Weights of a small GPT-style language model, trained from scratch on English Wikipedia.
Architecture: rotary positions, no biases in attention or MLP, learned residual scales.
Training: 408M tokens, 6229 steps.
Each number is 500 + 25 x the weight over the matrix's rms, rounded and kept within 0 to 999. Layers, rows and columns count from 0. Numbers have three digits each.

# layer 22 attention output (transposed), 128x160, rms 0.585, rows 41-63,105-127, columns 64-95
495521504518436487514516498536524504491479488457540468522484494507505493494525529512508543536496
500444464493528513475503485501442521532514478522478504468462521490530502519507480497537512511469
510443526486520462525510495534488518517487514471475479510506490531485468471476526450545513501497
507495548520525535467499538458514514540484464512495469520507538509450510505533443539533473512476
522507507517527489488546499459539507491466491531511551500487505460476456456537521454502603525492
474466468520472509488478483492499543470471511447502506509492517465431486511488488509525478536521
578541482490515507508483538476485517471461504479513457505504447505530462542478547502525379470554
499520431510533469523476488500486536483516491528483542527479479485479524508521482476478471512506
466498482488491472497491485543498493480510500496470484491460513511501467535524546491507559535521
542506457519477504508517496488531466449477512500487494512462487479521522507497520486478565562459
533532505511524470515480458454542472505528506458475464494483529551450477491490512512491544493552
514495472494538472476471477461550474447536525489518516521524535541461545489512452519480458511483
524528450480477524456507499507459502475494496461463482490514444508571463463482507447511491449497
502514495495470472511470577503483533479454486469495491494477527511448525528491481459504447514497
498512528513565464524518506497526496512523481489480498526554527538505495532503487460415478483485
491504508509499573517568517433532506502506542528484503508498470500498454478506523431543488546456
474495464468490514460474421515469477488502482524432508516514515483423530501519497494510428444514
511532472498514485530506519506525514453501475516493471537489471507536468430473547481515492512478
517493483500527490432554463521475470483513486493538530558434500533480530496489515482513483515479
513516466512532479497496529525535511538495541488469497504502532480542480488504468479504517510534
534492506463526498554453535502535549462508428509439498480455512536429492499521494445505598453498
538509478541428496571473470484491497469515512515485516483498528487458496507511461494462453519456
463484499519491499526470499499482511490491556503491491476528486469519466504474498506488504511476
505549539454506508464501535481511497490494505537519530474493475507475529515539496471549537496479
467567532515469472501503499477518484508491510472529506500478464492565513516502469488476523517492
492435496490513487490532520486468507492519474495513499490549500479529504509525460525447452489504
503551456493470499520474527529502505493486497481517526484495521487479444479522530434511492497550
504513527519500490524499460524475491490468502488491476529492512530472499493489511501483452476483
479509504463507515475503519502495509535487533506494499509483488526482519495508505486441458476489
542491512509482465472522468506523514519540488509487547483535510517505514463507474468447534516507
489492532458467526466516532516507527533490527492507487524512498502581485449526523506548530486490
563497480505517491523507503470549495503504559528449479499496527456510519502494485531504448469508
446490522496511523495497461525492498532495480486540503492506513510549502465516501536452499461545
521530498494479513471488508504508514519485493555523509492493517463540501527522537506523457492448
459511486448489508506504498517476532542483499494491489540482439515574510484489472453487459526471
492532486487499496509497478499574494485490489503530491506456552484456504523514490530540534502473
492512509518498478480476507509504493513494497500514542500476470505485502521535525510525457489466
542475501489469508506480492525489516491505492494483511496499505514512506505454494534526516461517
520533500508479483479472473549514470477493537473487481488530498503526473502481486516498440511482
538476543505500506546534486474527481489501505524516472493545518501505526504474486510496471542512
530518471528508482537491490502485497497523444479508513489537544490527529525459485497485586485536
507539492509498473504458550467550544510529513511497472511513485484485508528514505553469510526539
504509527509481512517484481475521519478477487488532531473513478479473473503562505495517513489500
471513493544482499486521516479491468503500522484495490520533512545469476479492496521508505508483
462468521467515527439520472483462515552483465493507552513518478525498523476494512511526448504452
572485494499504502474519466489522510517467465514514513493475494524481489492507451521452513493494
# layer 22 attention value, 64x160, rms 0.182, rows 42-63, columns 64-95
514468502528518501494480498529495511529506484539525524516501473497531502497491488473508498513514
456501518439530552494563542487455468509490481477456472501506504543509487502541468502510437541503
486473505531462510544513511491500506486495484528469489522501480500513507530457472539502479519499
504545505497499534468488467481488499494494454524508515530497521506521504454471482528521515469530
520423540496491493487500501535489492524503525496531505492525512531453521464557513536518472490511
478539487526457510501507501521482498465464511527518480487524505504539508483533498543468469477492
483502533504515468472478509519485481462523477505498527539491519493480527514515547502494509477526
511509512489512527553461519492472522482499508479530511523502486488505545477528478480447481459479
482585492490503561470521475519510465463504506493479483471504513520523495526511492483507516545481
544548474514488502494491572492488521487522511522487498463494515518466497517502516489472506547500
477473456529499510497486512515505495489518528508459489511503497537523488533523507510489453556494
529526495490520520551505497540482517479471486559506480509475465501513492481426501512515509487514
537490530521490528448475469509487532474509503506510489481497476498483539527434486491512459490519
477469541458497464489430488518539470537513529472459461495500501486500500496477508500502484532419
505513461476521518481453493503518521500495519482511498508486477530476510530444507494507489518496
470513515505506471530553540477507447478485509469508511497502520497468508489497508464503475481492
464506490528474489524494473497513500512466493486493513543564465509494525496518459524515517522517
516487453482503482500548484473570509479479497497497514516485497498493562503489449476488483519497
500473506473518487496475497507483484532486558534507495487513489541491525532448517483520536512518
492514492511526500566478499512521534471462476529453455517474477550477469500498496475482494477526
480525507515459479482502491514461532532515499506474487499458472536496469483460540489527461504476
469490463517487491508476488532476494504475543532503511463484498491489544487503506470526499498535
# layer 22 MLP up, 640x160, rms 0.184, rows 0-61, columns 64-95
551499534507502451498493490539453495491501492506457497495508475476521473521509500499474506529494
531509535524477500491504489520486489521533473480538513514501516508483528498492494525511483505525
512496519493500518485479498512514496480532485521515501494526553477496453538508457517497489494505
513487486499532496475535510479516548488506470458466526467516489474477498477478487523466464473545
516541483515496499518501537500510507462505536467500527492518498439477496494519509496556466482493
511489495473497505470495468516474473472501522492476509473487499500497489497467492523501504494489
511506489492484491539515481483479521491505476490486495516480506464514462522509469466512521489492
502475480449493528532477467476464493491449485481523544449479509501484516512498509454531467513514
537496555464475524467511520533476545524481515497482508482496499499473503485511503474490435542512
495501541502540480469511459522501502475478518499469464500477433498467473501522516501525505502511
523526450505529490497521530485537504482518501493457485465492475506505471508492493456474489540503
511579477512501492492503532508516533511509458476526471477503555459463512525503521483513513495478
497543484480476530516472510492475545515506464480539520519505465487483508507417495493469463482511
459519461502492499527497503527500499509529456475511499554520472503495490487462550537485416524525
489508503493522519502480488524454499492500539511508504445466470519497518497493461519518501515533
490478473486485499542461461481531467520494560502499500538493527492516508514482470498465469545479
500472494473520456509491491512462451458491496517535493510523446499486518478518473495481531530516
517505543491459483490523505483479473520488491527526522521496482512492529514493544483524479487514
477531445489459501504505445506506448532542501531523480508535512471484482474529494533542476488522
496502487547498484487494472485490517551536526504478454527523527503508551497494479504480467481523
516460557513471565529481467527480482455505464434519494488452494535450547531470519481484448547477
511499500468496550495531480474526474499508506479497495494507506495491518498474475474522468523468
527512529507494517494500499498441468497490518496520550488491476509485492542509492474499469520452
455495543460470499550444491517494488415504490466510485472547511481471486503462480511494521553490
501509507516487482437479497576471550497466521498536471543497521449478499547496504530531512481500
507507536475537485482468480505534469493517516524540489521450524477508502535478454534541440509509
544504503498469550482544499504498515464501494512472522491515470510526506500512504484460464469528
537493492475524491489505501496526511461504504539463523515484538474477503524471524459522513474517
489447471496533496517512548512500460489499494527477515499506457503513435544474483515506513500565
529475508498482509517482460508487508461466536512482496520512516448481489548492533516499490464548
490561490517474502511510466497501453504485486504524479485498527536465523494451521486506497477492
517461528510539520519513493507471497515505510524508508518499525487491501474543473480492500500487
493505511503563510516531523497431486527472477515520517469492508495487489502494536528486471442486
479493495558486493461504492490480527500492496528549530517497486483502509567493522506496498527459
519505472431516523493491537537512494498499482534533512467510499468483505471507459461498506508475
477486494471475523456531453518491499471451520517470491556516539461491507560527512477459478528474
482483485492476488513496508525538469506478486501516480490503482532508485469502481527487493481490
458488492548494490482514491530483502542443505491531521519531489549448501469463490501516477507506
498539532484477564511438513515529475507489517491522470513492516516473455496492506525524511477492
517508532518504493530490483467444524489546462507482537528507489471456467486465520488506486539455
487498489548519488477486471507511504498519537480453496490493507475474498480460462527456482513527
498472472524510476517550421520537508500509546458498528533517514484508520455469509509450459510508
556548510494494508519476504496518476513459499491475502512499465476511469517493477490484505504494
479507495555513561530520472500481508451508473501526504510510508495519535506481486530511512502520
533503475491518524504483498518488523530490543497498522496494541550482457450486518467524510522463
523524548532474504461507498504464509494527499514522564491512445511482457459482494480467481490532
491503483497500477483510534505525521522471523494471482514519499509477485460484513519479492494495
540479477466511486473511504464457521489492479514521551510514537522482497478513539482527487515497
509540527505461520500499476475473482490527483513495508537486497497471526587506483473495523526506
476472471517521481522455496563527490451517540503487529491484529506501453538496522521515490507490
479490501526500536457508519461492522528519483487517500520470490513476499535532516461516485475489
528462500509530497496509486502525529478487524503489460519519474491501484505542540479539486465485
496529483523461507537543467481467451509466491488554463512498515488501464456492528501415485502494
505528503537551516498489549538523474520512515512514484505468483509516509492503530489537494535496
545487500502491527491526511470473457544497489502571513507505531513504447452550510465478471545474
484528504491539536506489507482482531510478537463469529488505465506525530490501517517521479547528
515534485496504502529496457496491529480570508483536490513506514478470498483474481526453477473506
484522459487508522476532466512469468551497447459530547441455527464485529493488554531492465484485
528517449531545502496463493540499480547500510530527512499502537475486509472480489528484495467470
521522515488521492492496521461484530491493536497548486472507536434479486472517543500531506526526
536498513494512502491542471478520524531513554477509522499518482468483497494473522524458494500474
520495456540439513528473518492538519516528492485466478491516545493460447522487505465521465513497
# layer 22 MLP down (transposed), 640x160, rms 0.142, rows 0-61, columns 64-95
514520481519516494505499506482532492517479470507500498499517523469514503527467521480501467451518
499538479480476474481483506494492492495518470512529530486492493503521483487486524459503502495555
531533508518539522494485528518480492491526528548489526527524424526524524498509505493526526502488
510473477478500563502464493515482545513492509495407448507531545499483530490544549478543580504488
471491519498500493488510469486497507469490443521480515461486512501465534513522550522472580485480
480467496479530517470506494473490509527490461497514505539454476524564518485485487515498562548480
474514514485524518524455486536503510532486516485521527497489502542581529510524512531475567534478
497493516487505516505481494470534513549547522486483493485524470485535469513505476545474473523471
492498483478513490512456474531523481521486473541489502511496488514516503520484517468545482501538
528544513519485504465516482465495558517477482497512469494503509469423485504542524482502443506495
546505506512486516477505491491513509524527536510551493485512482514475489530469484508510569482484
508518494508486488523515503524493449475530496507480489525539525515493553499532473497547502484464
504497510503530474510519554479466488466455485483504518472469507481499504473515468488502482507468
509514477526516483523476507513514499482516498528498506522514523481449510507497479513542500495522
491486488517507478537495508479532532516485507504487481465498520477503490500488512511475546520488
489491494540463489501475484498492519506514477519497463469502530519495499523488499512487543511469
524506526480487531507515530528516509476468526481454525508520499513522462532449482514525508507466
498495489482507504507516489531497504484504506425461470469466440484550535542485457507489517534490
497494527453467486497520493493497516500481480541492523487547511507512504511498477513525500523454
518532515465518510507487489453480541487479544522504456492494519526531533466494504533497457513484
471474491490489537533498504495468497521502488462522501476481524468471530534511540503484484492527
545490515521496512510525478516547474508474482487529525482472540507534497534476451500487537489517
521477500558507475521494518501499472541484465501460478527516474514430469485510527523473482476524
439512503476466459492496528520502477487498499499483484487497475509501536517512494511517622526517
476504525525457501541473505522493459472476517488532460497510515476476498538511474517507435504490
546481474466509484496479524492488516515496524522480539505495498502507463474455531493550425540480
489479445464491508527507485493506509492532502463547502528495535486550497501520465437490498490464
490509524520466492481496500478512514516458515475487515549512492484477491514518495540479553583522
474509504509455487518475446514501509493528482496506460482474499520442478475513493506476699495499
504485515510500500526468503520495509521482520493517501525510485482552537543444475506494507524490
471507505484558546498515506486506520552510464512503499470522510496541481497503497492473505477489
516546508493494528496524551487484518527478513473515493467484520521605490536530504505490572503513
523505521505482477486515487506493544545487515517495435509492517532503530484461532506482425467506
473513522511498454521500465476516500518527499526547503477496495459485515531477502458481520481517
480507480505486530522501486505480523504477519506500513530475532504519455481444496493511522517435
502504446535516501504506520486483550530483492523486540531506517522526506542511514508482511498501
487461506529502481503521509509469531506541499472510527487491492508529479486462517498536672527543
514487511489524491515499524499528492510490478510502553484492513505529559466473463542492498513489
515461492481458484503518504444514523507493458521542511468434527447518482519505506512516555522518
479506512490463481479480487478476508502464458459503534516512492492522446444473523487492516471504
545460450465500526517520503500451470467453466486500541507506472514524486534522491518442539514480
540462484486535498488509479512528516491528510503466492513525484501545476480507518521546559522527
487493500488532504510518502501513536491517496500488533523491509480557511469510519504502512495532
517511539494481512496502521504503500509502500493488502478495462495673455491489500495508542522515
530486500480558504463443526510502517483540550508498510509493495500516483495503490489472509490525
513501520554516505516490533527469517505494448482532504489546540479504530513507482492490450457500
517493478525533523471483506526468502586508503516493533523518541514493496509504470555474496482505
505440498515479490452479516504503485487524502526529461470484516502528514507534508494470534447487
489504521497511525541463507489514516476557494490502506491488457531527473502493496552479495543473
495545486501501513482516541489495506532507494541526541492507495486570523464569441486538565495490
497494537532454524521514499503492459494469492457485432462491524478507467485487471474493454501508
522436482549497487506524537504507528484493493495499462525484516470593512518516519484489480471507
546549475503498442487501484514462518503505507531510512483505485533528486464548529485473537500488
535463473528503483523483499478489521507482491543466520481491490525526523520496511507520535466501
505440467497517506507511542545442514490498517468550522509507505463548536510462504534461446469525
495494453535487474524496485501502491477484442465494482479515566474559482503498513513511536509515
472506496531489481563452486524473474470525554468506496504498493528516523551500483500515542431534
480514502461523506508478536477471481517519508447474471539516450504464511483534527502519494512482
484485525527526523514499499452531495487462487535490526422499537499538492484479521522499565501492
506475510496513470501535533485514505497491486514508496496479511473562513513486467497500625524505
519481496535495533465492493484499479497549510498478510548485464473535485487494499491532602490538
448516491522516499503468501512467526498533499519479498490505462519499478510535506484491446494502